From a checkpoint of a small transformer trained on Wikipedia.
Architecture: learned positions, biases, tied embeddings.
Training: 430M tokens, 13120 steps.
Each number is 500 + 40 x the weight over its row's rms, rounded and kept within 0 to 999. Layers, rows and columns count from 0. Numbers have three digits each. The size before them is the row's rms in percent of the matrix's.

# layer 17 MLP up, 2560x320, rms 0.0598, rows 317-483, columns 200-239
090:494513521502443486525543465529493483501504487555501544446554549535534535450456504502472429504495489497510485472528478461
108:481532453454478469519573480481518527514475523511461500469519481485520514493473541483478574469490458479547421427501470500
098:487503526581504503459506482502518498506467501481455537478529501550415494500547461456531505441513481446576476531455498500
101:540469457538464497523549472583472454435451500465525518542483504573502529564424499530493466548515451498582410458489461551
105:489498545467516454498508560518527505526504463452401480539466522516420492540533525573440527477473470456500536485491430489
088:493479544614507498514557397470524514498515448450487482516500513471492462483564429381482564499489495539532553459431568513
100:477535476444523470433469553522481484542518443511528542540494545499442586468568541550473578443479480494566471587414464496
102:466532451463462461523527454554514483554452495529486559546495456493502482492493480535424513564476410512527521429465479536
104:421490482515517508539442578526547512460488449495537540511547527477511531481456570515476523511539489535529464474451421465
096:539468502475536420518463477545547502480441500538565470509522502496553490453434480476471525503504583448488507502500411562
094:520551506472438498540450543488508490557497544441403502545587506424538477547533486462506471553492479451500473454440467475
116:480435489490542484618563561552525482557463519550452460490524531449482534484467551479496554505485522469555496489440474456
109:493439554596491462525437609475513482474467479455442414466483460451457504587501461463527494528493512565474514558552483541
101:495515508560559441526494554498511473422401407473489503519516458485443452408500528530532487424501474467449500487487459522
097:502577477464443461495543460523482520561433462538480460531398511517501567491490468442466534479484500480478474489507500526
093:514534444491496509417470517526444447553446513490474522499434547514505498476537481470495515420499520546492471482461438519
102:480461490488573443442505586483480447548503449451427493487481495409566532527468532447501538456497497499493451538489534477
106:546510483460497505530519454486462489500487412516465495529595539546494493549476533506487470395519386421457503577535522470
099:428498461467577506513505422510499443502475519420474385489546509469494608453530473467477476513554490565515460495543480537
109:486541565532453412493428502465532453522398534490428430533485438479436543498462504506563501518527468542530441544475512504
102:563517499440427536448434592439524426527500587528452507531578492494549495585466503463544430426524507503557464511530467546
097:488461467597469501546444447465514473536486541533524514414423556574521538510496540467436496493539529453440453498481511540
105:503508450563457532469404471479565495483470436493533569535534452430484532528473530517490483474521484509497546557522532544
093:549487460524508514576499493534485532461449492401525528523514495525530454494474570438547524476552485462559450449475528524
100:537542422529504458548415499516479437522467440517532471496530599516544425477530506504547433545586477523495419506434489512
090:506534475543487489495471487457482539539522515524485471500459517602528513528497493502545462478482524442454520540508454497
099:521491487429532528483479515508513536587428538506463483485513526547474530484448457530477509507478448444591504433482495542
098:461488541498524451570468479463482462448461529482448532551464476407423570473448476566490497453485517463532527546493524500
108:468545485459460494524493551478506449505468533480475493584497495463487467513489412558472513509507480450493544490523493516
105:473499470522557559530510573458474532487523437505525477515500539478488504528530547484481539562466461425545458571424495551
092:519488465468475463514534525508509456486520428502410533486533552547488539497477528454484541485533492516485571462523476548
084:468496509521549465457499598535538475493491585435521558518496503484473521470508436531476515512492493516482503575470523539
104:500525495563426481520443436511536488532492489438472474485535480546474476506557472565475513457536489459497565479473514534
089:549453468457476570554468461499537475509469478467531524509579513527499512618465423482478457494490508486542516513499428475
091:435502512503533488527458435421438495561448526534503463502442511514453598541435504501493436434493543467489516504467482528
105:435544500468460507505543495498534526515487473537498561493530494458485519478524480510483462439513488444492451470550468467
102:486478554495498471515355444532443506542448524486434500501557496501505484468459515495477453516482432496515563535503523537
098:449514511573557426502521449433465559534561521482427536493462499521517496472483495505512457453510462456458483455468487497
093:496455446482525443513505517491466477467404540508467431548493521474484536523520480437481460449516517512476558494513431496
098:501540501479462507452481477519478530527472494480508430552497542488432491518440509483503533501483502480444482512516497521
103:509552482552492441505494539463557513497487557493466488559475516472518485542508452483540560476503435457490503448478486539
097:518507420497488468550536441493453489533463466464455532465563537523438469505529434539553509534507517484494482481518517519
088:478531537478429556509412522430476442486443493427430515562508522484460553516482467534497436531483539455514471506499488423
105:416561436495467482539542560507508459503452529408505497504538528548493571504486472497538419435482422481511411484443508528
107:485485492475514446496527538517496526597441544457452503500483458569507573501524533491509526502505460428511526491486441487
096:511509500482512443506485453548534492476524434476424484459511440553445522459448550447490554512514540407541532443504486530
095:480520468535548495510493496482498430508471478381494517490525440503463517501535554469503524472538510470494450528458448545
104:447511512536497553472518458516495474500498494540486542534493533529555529574563449501471620389531470441506500579523520592
098:415479482501503545576579520488453508532508573500539469540510601459447507562516451441500568518493409530596557552474525530
098:492511482474554460522498566478462496537477461516553413531481524414477520525455505507497487438548509467486452559463453488
099:500499443525546494551474533619509501531475551494516471542522596504455508483515587546467523473505436501474535507495427523
104:516491433470467497467578524604460514501469484432413503475543550513526426541491494462561519507542427489559485428553506495
099:550508515480508472493520485492458507510453455488513515542481532488485575436489552490485500461472538510562513530465415471
093:461489514480543489507522499462475457538482431505400508519562519491498496459548477497452464565607481567493512478510417500
094:441516461567443465500492518457455504545498475449388485544518506500464494457571421418565469541488465468503417516524505478
107:518511396560438457508497534509509504512464493472560492484486538556556490523447569515459537489529463437522484502507533539
096:554478463444500487503492541532498505505465520512537519402558516559531505500538472533511519449540499554596477525475479511
099:554492465531537504503556462541415489526462486505513453518462496582554493476472514500505514480515486523497477547520487515
091:484516563505546472503544499433554437504474498483486459522479549522480445576503459526564525434532465463519453470484475505
105:506520509448502458479478471498482506516535525487506484510490502425492465479459469534471523428518460509517497543484482495
093:552516434431532518498459433570458546530533488489514452510528564579467481468463466501447500443508490500483446474470566555
100:522436537532483453539550500541510474561447464507450501428521480586515453518544542445507537483522514508505526495465417442
103:476519437547480494580478575481537543574513528427442452509489487492425522540495506497497561493522498517511553513453449545
092:467522503572575476513504494515504495495506430480419520494441479533516519460486499527532492495524532445460538503488498568
107:495629549525433482548570505561481508478483513506459510494466502604475495454495559474542500437515444531425483498476462577
101:619437486513451414567516456448508523500445472438489464472451527541450552496513516445492438505569511547523500505520452501
109:441524513522509500522507541479506530479475485485474469515567484471477503518501476425444506494534472468515413468465480472
105:527584491612512514454530518484505531535500460570510461503537451487455462470526430495512475503475477523541476553522524510
096:449541486489485473555417435536526408523417535571470564464522475497547491503521462484499552550501528532451506540498475500
088:556500546485539498432547435497397473473510550488530455497550473471547441506531442478555492474511467463569441524528533508
103:408468569527413503535502479452467499524441508465455468504586595453517582532529513493577513511511489395474490540426512522
094:454514519589486514527471498529516476531446538458481469523543491485479478569496504510476562543508436514536452522552466529
086:506609445507494439513493578518465548495443401503441462512476475525542539496466566529484522465488464476498493561501413489
101:484523535496490526510487525471479505531473500458404521476541490584449545496467446479435487481517482466477477448485479509
101:580467501503533530495462518487501517564505481518508466519587496529545511558520522503500554464501471394495460498484453497
108:488504507504512514475423555495528470548468527557456557516490480452523494528461531469493518481477549510435519557527517532
108:543476484552481550438480543538503493522485522474538500477523503558512524577502523508572555478505514389527509472488479511
111:514536414512458463516436479508532470495497493492470454483489516502461490553545446540490543584578443493548484460527523557
100:486623528508447509511509494482585468585453499547491512513493475498460505556479497477448527496463474511571469485439512483
096:489547524459463516480510508562486498547490463451527526484466557525494571536490554453432446476530454535458443463416456482
104:513520520563401446515526502523516537518508555498409518471501520560503451564520475447513525525485479460492517481476503491
091:533549564552491493443586456526516461466482395468543536505449540495478474513603433482508555479513466455547458528443474494
102:484508540460528514442531544453534432408436473527495512480528595546546435517565550577528519515537440487493496502426505501
095:452468568550441440536536490471553453520474413518411486462522494520456486509476488449477454456539505488492518516513525492
094:487460480518449489505454507460416424543507535384476456478522482536496534476495508514476431482524504488577467583518459447
099:476528538539583495548481554479456498516492512536499598462529542515517509456514514492461449517537510536426473488505446447
101:492468506538515499567542445549486501480546490480487503529503607516495514540530528471507523450485483565531488443474434529
097:467521509506465416483552507533489484508528435459482462562488549457490477569523494468466504494466511507558488555481497507
104:503524469450522490487510505506459413523432499430455530540477505556466545652491467503484525537525556534513425460474470467
102:462505489547547435507443495422491474492447501443470420564538547466503534470487518510459490468501506499474485489522502521
090:445514473473457514496486582508478500577480508514488528477464548535466554459541399456531460516538516555480413429533385512
105:444478475502535460514464503482461490487453481477465523479465491556474516527502497495541517471569434519527528465496504533
109:574472513545574472481434469521477511524518451483511565534527545586548582506460553473406514474585510489556468519424439436
103:485541522513539538513512537499545554491475525464503513539537505558504457434502508494450533454490443479510540521438495554
097:545541531467427479508540554553484464471492566491478492523493573446492521538431491493448543464499497504535507490514475551
091:516531550455582517486480490456477548503520439481433528490469512521435578536496476428543510489485542449548472576490519470
103:512566462497556474517495552537529510408528440456495469526510571487543525562495526532459558449523488490543480541436492459
091:506534509469550438533467560552486480425560446424461542509552536494528518448487486475473456465515514386496441483441461473
095:566485492544462477495464530526549476476495452470443460491509520516552491499468497510457530463534519516434596537498503466
094:507437466515477440461506561516449445533503485506479561485511453581520510454480537444451469458560521541502469438495444522
094:531478559483510531503484511489489502543507491512468499479485449529502469421537481529522518479472441497487482474461512429
118:544551490491500461513561512489564527504497521423513454569471472458476475469425539477480508493460420481541491418533494471
105:539443573458532534485495486524497518517476523460494541539452500579535518532514553511460532559529513519551539498420467514
095:506531416495493483529500545562478530532512509490454566529512466587589499505514478546486510566555485534520471529504405513
099:556467493455483438487475496536546501556487434459495581503583488485523518543583465460457478475527488414554445500426490612
090:466548552500526479516507466494459481528516512472505476527476586508517507472507494474438546563486415500547533457432469514
103:489546480481488453517486580562465481537439506520403527437446522495449533461500465510385471406488544485545533452491443609
104:464552535489462478503430496501564521560500468553435493564511475492462483546467524483507483490495506472498504458478511465
098:486464499472536518467472499415556493521483469469433514543546484470570493455476456490522418482516502529515500463548531469
101:492523486477386483495535514442479459558501470522457521472528488458501476481523481478498480501508551513489451511536420550
085:499455454474516518564448515499560540477465466447494456520506527512463476524503517469542484519542571461524463527556545482
101:566524497575435453522526494524501491503521443587508426493540528529472476529554518446484535477478497495580508511481494526
090:500524487490470447576480533565516519449522502505531489539536520479570536479513512432456442529508513548497513438457513532
093:511496445491478488458526470467505446520436481475556485459445473559479518594566557475500475491483466462563498513467475471
104:448490519440507484453567555558460452427460418455522481455519501494507478430501559485458446459577489501589383450463459502
098:570520474482488517424384595524506475529457522464503486564490468460432453481470491534501515552550429438506479520543496549
107:507540503567524450509436456539496455582462522497522463502468497547555466506523541455511491485509525508494454550554524485
096:571495504493494472422547473548496489542519440420535544516544518512524466505496532497453519550564494492500533494505475496
099:457499504463507432559510539471615485539495463529487492520499533501429471456490459516489550487481511562521530551521428467
094:526510558536559549433498486554477505553438499479501439511490436507477434503532436461533476509521563487530552446505482531
093:458518508552518464524553553566528467466463531502494446503452475553529431515448529460570523561588424425538464485452513569
112:504514413558496478511534480498411482516440484489465482473593476543463475573493493441584517495572486557486488517473460464
097:465472529483490438461525472526508413493437568409509507497426495520524517407466533491443523535491463469545495500551493539
107:551539500497607441505493449500521483479474525527487510496485445470451507497545514524468569493529474535432560529461499518
096:491476450506548452490541449585494509521461434520559539467542502459522483484502493446488556559509525484434459492486404506
105:500504493507480499464489560553498512452458501503491488460550553520508491544506484465488541402521473488525462552539522508
106:517573436533483556479425534492546446442467493484501534482461441452491568519504561477531558527551492516533549495461541471
097:544483466456535518504510518554456481460502495479543478506482503452495515505556490434459485565561496555537493492502481477
102:495448528570525460488534530540460477484503518495462543529506481529519548493497480440518487521493508492575467463495458454
102:428491506495547498474508523521473496426487450475447489536501496473455519481469489528555541513576503491493440522520476486
085:500529542439516456497473566509497429494476457422456529523497468525435532513498521448491440488483504428509481505449487531
091:492569522575508476460434546522534559441525499495483542552568532439499492467538537469449518511529481516542524531467522518
103:563531407457548479533492519541502503528477469520462468481448535515500485526521504540431548545504516421521447552447442527
092:487540479509607558430527542428468493558514565473504503531486509521554528470523504413447537508533529524552523547449499546
100:519525515572519433464457438494502549477523429528451451548483494490497520554463511539389543459474457432555496565555510539
093:546596440469468483527437550568511494465495534525511501488441519504549473473451560525519411471519502469457534554497517501
101:447565483483575467459559544457500472537527489442423517547563494556446513466507472497463478453573499451520495466446481624
094:480507414494473517565558517485534491497348428515530524578492487452468576518485460478445479548493484459541520482472476519
101:526437501540444480493523484444516449480442505475508503453521517592475548441486497417419522522508491546520521574572474514
106:501501510433467491571549474498476485462505470493511511475514549574516538567552521524518566440519525502506466520484477526
097:614498435487571481528515480505476534465420454529490517517478506506522549524499459469500468529482507470580486532418472523
093:527494509489478455501527445615418525493518469511533456584454494513483500510540495453502533521526485466427511470508514502
086:481491484474546512502455595475500452535469511460477535491464557575498512492522495473474566505560434513574472485406380441
101:471590514531501560491484585489455438568454514514494440487503526466422533425507435458491474407509486514467404496477519540
090:556445569548542419496430573557547569520487527499409461542587562521553492480551543488468464476659522468471514565492482458
102:527422501529459435483511491551475449496430521498535487476508440521442462566469561443476520489511489457580511468503477535
092:423409509446503413526454620538494573530458486556534476563531521417552539415509540548432506483507525428525499454490505450
102:572511575442457507565499465489449473564480518533465434487513516551405508621465439528535557472504397476514443511470525500
095:504489580524525534523483494480490521509478425531507470514561509515520590441427531463570545476495457517493428490474491540
092:493467484455486492507432558459576447552468493530551437533544562509567500548466482551551534504542454473499446493524515487
102:484516576529508459438515505436516433433498473481533567546485500529504532463462481585521541449529463468490552458513447520
090:519501527566480492538451510529478525520472524535516476423489539489505455576539540468519481517513540499597451467494454490
105:443498555521514500502500559504518494528436536416469466583550522430461491462482571583513486484530481449521484511479464459
111:513549439482515500574518478561458530544425537450511470497440519554429621503508465463471471508497507436547485510480486562
102:522490517522532449548488518467481546485482439458515457461422471554475540494559564512436560506479447441513502499454451557
097:564488520562470417474512533507491466517523524485499488507499527540559483515492561451423565509526525559545530467513506540
094:520462454484533515459451558514561507554473502464447515568493524534496531493515498481490552488539576456464491471494442431
090:478519499502448485553496494531514426485460503504480511466575586425476532510516459481498445463520470559504477545546475529
098:543480563493532489545496443552425496541481496458502462518450583503510473463563541442499387528545500510481449509477431474
100:467548481485474516487525456528436562561497546448476523536553494463536536518568393478530488489516511460452528512482469543
096:479567562492518495520412510473526526483443551482482496545487542516558504542496413515527467472586484435449497554470429524
103:487544430510547477472548500524449492564500522508498481497529594445549521444489447486535491425489476503477494517524417505
107:536457502483542453546428485472502495509426466458480481482522473552489508556587531461537558420510478460474444516518522488
096:586524519480446507398472546499486455524473609477490527534488562471531444545478458504480488524565538534511551536444503412
107:558424461488486482488487482510487454508424520528486524463516472532496564592511498475426494512500436552477481490473473501
093:502540551466521493496570532455596522534551536556454490493486539546429506512448552534472574422450473482514505526492520515
099:548486497461530446470509535526521473503455484540495505507494494515445480485469522404526529472561509576489502476473453534
# layer 17 MLP down (transposed), 2560x320, rms 0.057, rows 317-483, columns 200-239
086:482523463489465482509442531454517525529515443464473465547506480438509549540485516512507502515507456516510512505475499523
110:506463467449475552522559500505431467453556546483537483508476498525446521514456485489551502490457477589560480420468569514
094:566544423489502436520505466485520502478592551482416475485517548551544475435473529513496495520490507461417471489581483446
095:476518507514487492450481467473507598599556453560524553484532526409516479423547435516510495444524520495530537451499542492
101:480570470422514438472479502451516461507513516535594449462492498495501399499523494522520572474543495566517515524449483575
090:497483435413514508528506496474556469531499547551491498532536515492489484489462512550485487485543449459478508460529440481
103:512531534455512513544495444496534491534579524458472518470510440501503484513573524488503504454572485429578492514478557512
104:459544489511507569509518502450548461436510456491524431436505477524442526490497458553496505494443540475468446505472409518
104:574582543416483539503421489466502455488481481484516429534485525562526527506514510464503525447479522529521475504456516480
095:506539428518453532549533477565553434532461540445487465470540508460499448499473472524476522505402525492452479562442533480
095:444430520541546524499547437534485478420542452507529546469443521525491514439485463471523555515485490523469546440507500506
112:493491476519528436545484498528459522521435545537420529461520531558495522449548519517519463481574504460442538501541504492
112:489453546510491563512525459474531496413552482445529530518484425486530512510524507497520499494482475494513507516490482408
099:495556423457509587499494436513438517570546551541437496502496446453545479527512503461507460529541549526488502569532523444
098:505515480458486518542490484518543458434528468533577506498509452471428534520502509485459514537549572521491531569471481509
087:496497566494505521489505432522560497485513504520437559510529456523512517506456444520549381527478523492449523462527537578
100:492505464513442479497530477463482552451433455513528450416492476514479494505397513555539489523455488554483538472473578482
103:479543573520495418486498527492472539539503500538472531439497517448478479458433508528544472525496502460442429450571525537
105:532479486550532524522432556467511487465508456494526526516447483505481451537558564488530467535586595555456553471460525464
106:528487444464577561461509546511491519568508470543511473523501446452550454434476516526456484511526508440522515497514496444
100:484492547513500409547489513598528511494479502494561477524483544537454493503524443573475578478565547507440511543487513551
086:495480510511479476520490533518530560479515424474519487535542468484544446552584467486527549514520468508523459561489545492
105:541446540505545546535550494542500523452457526470489514452473474567484535492528582505513489464531528409541484482446406496
093:473513489522503525502490469537463515506453486492484471497486505494497518435512498486537527478566477480520487524508484494
101:500504525466474497461530432510494588491522544466580529486501508589606483483501498527484454508560459506561487475485458536
087:441475506548446459499461437515467507554551459498543556514501464467506467441521477496517524494465533476491466538500523557
096:525486521559482473577483471506484547467543481424471508539489590486514509507429480473459540506499495441435489535455554461
089:457496494510453464465498539482492510469528584471512504463507452573520548502532424441454475464442551495446496489432497505
103:479433491489493487491510549565492527525518532576697500514546523444492503537549551562513486489560508528505532514507512540
104:533449518514506585497471468443519433486538496486483571526536529512506484460491500504544591438297501440522533506545547480
083:487487546549474466486492531477466505489461496442539480449476500508518478520559510487440443565467501533450480504470503475
090:512484459475477482558446477541481561521539477497470500465542505519561514467480469445480474497486480476507495466499503490
096:500454516548537442558526480506603502455618482503525548467512399483549483468517462489516509486567518485465462494619533569
087:541499538552502531467526526543477465526498452525543543549488525544537476474495532491567591484520473430486580446492516497
086:556502519472490498504498524544549478467532460468489545470543468516522436467584547434424470493532443530471505465487568518
095:542538455505527513502513501512514570502514526529539492483472524492595532562487458549514479565428503485431530482556545492
099:476522453437480518499636494464549493525531447534526493487559543483439533500451519473536567462526475482562517558538479518
093:536556434470490558506497521430541551486495512516487429471528459579577489552496476562512496582425502539503425454481569439
093:498502505560433530504494519545566462463564466463507562448520499533500542495532481500511541488489466490452510463486549470
095:465503472508487439480561511511488508500483474526412492497462402480497467476577490558531431573500454524452478444493513430
099:498511468488462498484474554562521491501555545516517546558520555401481447505565506547482485549507522549502495516503492466
094:490498530521488487507583554501486466447496483441593467510452544481520495530517505487515644492462500499559521502559477515
087:540462518499540445426540478525479499476482543555564511484496570469513483462499474543553508523459460523499459484508460534
102:491507567565432522409522520588461558465545531501602523501473511485505462493431545501517511472286480485533484457544491460
114:438530491489477577485482520511540454513459546496512435580405568482445550489541403515479441538514497443499548446430525545
089:518460451486521554525434455546463459490457487488521486577472495561501503503497512442528501524477478547450454520498546487
101:530506537447554460537505462581503550516496518496490539489459453541507580512495514511521504570493472426511551583503420525
103:523519491479496456509476517477473519494443567503508424482500520464484484499483538511608441570493439575426482464528516490
095:571508538509428440452450515519525517481530511488431498524477501480473525484509636475441537537500601520440521504483498478
098:491555497417504462575476496518554492536526480396507477496498425422511471525454531541511479463547464499482515498455456489
093:490442511467446483504479530476458538423444537502467463498534511491490520466489507533456432550500511457461580566579548439
105:482409450541578499492419476504461497530525517536553454494478490514554373501496536487547530520557466564468508470476497448
102:523489479442447553467486477551531494475496427463445443510449456516491468506512532497473521540590520521561520479561509570
091:549575518496438433524490521471483480552457479551489478503478452595457503529456533553482469579465567462515519507543503488
085:515436449495490558516526537448450481469492476450468457483490505537542436446490508554438467525483560505490521436550498488
106:556533500477470498531478510501510479510525438481519518501564588528527569536510507492513559493505497494533550526540486492
092:411510536572510440563461480463510539498476541504439476559478501481541502565490495464533454504513489473516581487515592487
101:441448504510478503502501441475549441501542478516509528510471435441481462559495435452479499481513492475543522463471467501
085:508572447494451502496509554394475474421519502583397494472490511478509441438510488452441546543455509552474491496435496503
106:539501532525545485496482542501499391507471492523546507501487467525500447476470528513518502476497449472495462441512476473
097:486468561513463489460500435482502459468521518530544511545443491440578457525497485469506462547494481492462475564500460519
108:565520491482513479426488498475520489560499486446518499508570496505555470505464482470454505476567508519502451508518550567
104:573444562498434449494451504487502464430423434569519546518456483527516521473455450489493484532468504546459456560558524517
089:517528499584522486577592473562489504574524500529586421511501488502444503550519475488486482563528593461479537464533463489
107:458498525565510479500492439479530476455538488542481502521481470500454518549474490401458407568496524489431480595480460498
105:481531459502534525441478550494503520518507574510536533501482565494476505516523506483508545489434465504549555539459446514
102:459592513473482502433499528481487482480530543553453516515479551481522295496501491551496495585568467516480536480465477507
100:566512481511490438554504413578524409450496500464481505428488581492512471518475557557482516537564435453496543545420487558
093:496510536533489506507592557554482594473538427414510503529473554497497494543496491494533456530496460418525473499528527516
083:505538447487504461457553522504553572467424540533534528490439563528438456447512490544416491445498525539529582501439530518
098:553484508502492476498517514481453443483486464516478574464419472526466505415455496523471521493496565548508549595542448473
094:495439455521486448493555480490492512513526512557449478445490497507512483467505522584535438511497574542477536505412471511
086:467519452472452465497512501432447537450566526445564530466451522528527458448447498492528500481502527506555467568548545506
099:508454448501542499446565473539471449487494518491534519437497513491477488537476547473492451537529522480481494474516529514
098:584507515468537456479502477492452530424499547533500454441436524568473534451490479574523433592521453439474480510541499516
111:486534440417490480491585459445448540529419468436562542494469521517545473482478488518423484509542541532515467507466537521
112:391487489447531553478528508433534505506530572518495475503488483540491531510478526517485438481455498438609500465503462519
117:489463439500535549473510535561498509544479444563491498505515508561491471499474523495509510466519397539503491472544512551
098:565504448470532555540528469486492471445542518516537518547484557453557468511520509522502532460562437477528507471494501535
094:472508461523511517462500503488497452457475422495517516565500509532489564489473482510473459479452497490509436525475489457
104:487516545500466432525496420557483606546483501573456506485448473532478479517533570479449558462563494459451397490521529524
087:470507520470542438444430445469542518461477545559494533405544498471476471487503539555546511480545544497414522494539433499
093:512519412542548502555460508562500522525489541495544548475530474487517580506506512545503436460528471557486473485545505470
092:470497461521524524517527505540540436466433499532508457519525464482515521481565534446563490481514513540517473538522513422
100:491553497528541546505483474502501521430521488545470464479437504445471484513448477492556480521526514506418547496534533483
103:465499494436469549473451424513472489524528532530532477442425531495492521506511513663517515491446453518542548424522499498
098:570455573536442559489483454548520529496554526521508507470509435496515466507529551494506539514472505484496528472533549555
088:533528524458480519552536442566484565508531496449541527425492441535500477449536550547479462507469537483530504416529517461
106:518496509537517407512482450524483497517503578450547507511507474492504580528563523490449527512496502448483476500534496471
098:498441461470480519497536503536490520512505459577514529441495455442511487482455529527441559512422439530480539538486511541
091:453540576521551510455525522527568495518533472510520523515487444433542560513533480501486528497456473491542468495544556563
100:507532507512477453437514466477577481511459483495548485521572525517473513550497482494565497486508489480582395500443517536
124:506462530493468520470551484542521547447513469515537501538494514564524552441438505532534455522511518481427552466478511471
102:492493462521557403501503488510446533419467503517487557485528504500459488465503466519511470523527553479438468513537523480
086:476457480576521498549531446515437567475493497485452488475430489449405554451535510437472438526478442529423531503537540506
090:511507472496499518466489477542485453540507517500501438441501488471494464519516481539507486506560551520480532474534489475
102:473539475473452486593513458486565514525573490522522562440525469500471477418496507490488518535401546502519505490523505505
086:478484498493529546505496530483577542536478476542528463489519516475511493437577534504474520543597504475527535559538485543
091:485499547469441483497551535487508541433490528528518480435472470484449483481420549498444472567481494439484463493472445535
095:518594567564575469565466430482510527499477574509537509491483495500435483429546508487520517463471568507446530505538520456
093:479515452528494513532461466505464511457471500544561505533554493474519509497484508461481530507471472515490531490542507568
133:510524526503477568523544551551508522495520526530513466479478522443509372475519444493489449501405431518500479471537493456
107:561493549461497509450481557549485461523529472518513508529502512509532551493544477521573542464478508502492511444493547540
100:431525513492539583499500550509526535454446450476462517510437501503518548481528494576572587492542454506528539480476561525
104:497518440487453532486481545560454483512481422535442508493512572448576503565470505581477441522516508535513515535503491547
087:471477526523443458523490476523572385525540554462517468539542487462505500488536528488542490516507544536448549434507467490
104:503510472466444525513500599567512553524552527482571536410535480463501507464521498456515488475511490485528520572527502461
098:485478464533499450522542502465514546489487478437518537442493546588487464517513494524463525436480415512565491473492457483
097:480579457496518501505484514583464529431450528571509548468462456548427484506549500520464551511457523476454502519445476523
102:464430453461561499492426522498500426460491512493508450503514448543455516512501495541442505500544521471457491465508534482
086:416509455489451486530442531492481477518536512510504567590480504523554527497492456500519509482448458534541475448522483517
095:409463477481469571509530466460526528584529527443569524523463520521619540486519539510524463515438565490496491406513549446
088:515471588515545532463554515487556494531531431527472461502503514470469490457461529458483469468500499452457599460518462591
093:561563493517482496477555564459488476462531490521471481495455460561498553397434469451559499466421496591492534516462504512
100:493488500482474497519495486467501549487467539489564511502528483518478526596498486493551467500454495497510493481468499438
096:376432497511510479497540436550527533511527528578444480478554496537485570495505482468541499485451508445547530490539475483
118:551539461474521541517458509495448540480464562497547534477422507520473418474540521521465531488490452446479475483483424421
096:453520528538509499513458514498498518521484506516456465511508509510531532513537481537475424583423503491486485517527465465
094:523531459581515549487482464523414472527508542495497537480509472503499521497524531455535480497501407470494494491497519479
094:534486467430501472595451561482591552499529499508533512505525505547559569505478559503463479485516483559512486541451523486
094:452459482473498466482497457489467497544481514529492490509563570445556494512513523482500430500517467521563570517472573510
136:530513464505537542476511551530491507574479554506522502473556536477549553486529538536523486454524511458480421515485527537
101:500491513393453529559518478575502437453413506477568489493504576443506517523491581564467569569450442534529504490535488489
110:447492458494467467458490497467523557464500477441493531557538489559427550523499590596540519547469417471444530523498494400
098:588523540454491459497508564435495497513538505554457438517477532570500474502579514514504474541498431511498473536512500415
098:491419536547457546487506606544500468463516490496524523398443489510485398516493463462532544480508491518549520496524490433
103:484441594511529411516443517468558519477472493495500487466431490605500533425517492464529488494519525520438495490464440536
097:430515595511467447509459514453492464516469409498462471517475527565517503506488501425499494512421464485442519538496524505
102:485558579534467589519451464530498482538470484518485549502498495526541505428465499496463469500456542486462520419437446532
104:566491450454456462520469527545461500462526530428515441450534429514477486486474502433523525518493466539448546442502509520
082:521455491503503550504495487583516587533483484483534497536615512481495540482563497484515486505474531517480550474567462525
093:535452545516548572507451500485496423452455475531473466511492559503489443464489539535494514429529432515463638464549432536
102:487490489433523523498475509521473453468496445453564488547524544426514499463572451455464537555512501508536535509503526514
089:499495534476430395604479488513573501471506452473501481519465485504484470568488473566615498529480448468439475521569450455
101:444502442474452524581564548543415554448458507474476504492491518493465484510562541465557446559508513503527467503438494501
089:511547523435479500481482536461481590536447487527473522530459484502508471506482522513488450471483460496571557489484511537
101:509448505497486506616481510496477542505475553552527513479462539498494525563516464478500436487482523548490513529564503529
098:481555501483517520488538508539490433462523475464488463547518464537462489481466468513496580517490514555429537460505477479
111:467469465450491421513489447491433521540560543459512491483587532495558428537472541576442432566544529587448437467525521499
116:494498449569538470526470526534421490502485567569496523475509504507473441497518450476513493513504427505488505478483468502
095:535486523498566480526474510537514497576573517522501475501506480477553557424464498521483557520459462478454451483592516464
092:598438480524529521519444481524509493500546506499495568497510513499468525459453526485532479502484466550539530510497478459
080:409511454504515490459503458510495539493489520468514492467493425528454519483516492503506423444464461545518564423487484494
098:494553467580538468490518464503413506547489531510505477495413415553477492479514480531558438483467490546577510463546553486
085:443483502580494467525482506516456425480427510527517522572442463500496523483481524506544529515478501540477517443481460502
097:537482521483449563552498530488499490527447520509423463435460551467439555456552535516472471488468460482592552453492474454
100:448539522471532515501499499551492505450502482541446542487502502488503529504439455476503522445506551538554599550572590594
099:537479452450465529414541510466455538534536500487485460550474527540564467469475426514506506530525531583486494523497534499
090:515550469477450436428468453515560435486567460492540482547504483577460509472516526524505483475561469489514526473544505485
090:530525545489455495542477450449476473468492499482505528472473458605454457436507512553488457482421519459458496419481433460
099:536532434443423465519544503594547530459526508501508495464449502460535516560508460431493516487420526543489430530541543463
092:452426482508475467445471436549449468497504485562469460534529503468519469511389533498509530471402480498479507477566528432
104:591554409487475554476483510534502523471492558524458492534484497532469545464532485509533531509461544491489563513537542514
117:510528445435437436442505445533551481552502602538466433543454437549487534431525444435375488561486543495485549448462494476
102:542520435482509524550497425523480533501576484472511501510577495465535489531496507497550458482524457547492467490509547487
094:436468477485482505449455507495515524491504506465500490485456512465515509513390540538516462531418498532402491520477504437
087:452434548440432444535470521451446528488500434585556466457463478479486447463552508507496505563396508524515529506523491464
085:513450468504510545502537573429538561484536532500524502550536511511514598517474513526476510470528526485512517480494583424
093:502503520475488557536495418476487516401553479424513468541537488546559492516500538482488498516500478523544520557494522575
099:567422427479487580480488380524504452510484479452485517465508486471547422506515533497498469444497459559436514539546501479
092:539514488480505426405528433499465423526522453484516496455468469561487402503442552507511494499533499529530530541540589514
106:488506579555484632532461471531455448491530494524501505583402572515482551501487475554514513441502509481464509458529520526
105:413539399491500474504522565493446483528579515526496448488509466541515520420454475466534519545505493520425522512460522509
095:439508547543489545517473501519548492506463435482441501540550511513443485493500573510533533493485526434471556530536385440
111:509513548497476451478489540631543505564506560514500527523499517492476491499550513506494435530544517490475462486488452532
091:530390462477488467529477464483438553465499502473524475503507510576544514582549515479481494475459530502530517544507502467
098:526493517551518470404541477550559510547556460468514468399497505527573464478509530524545491433473471503493491433485479404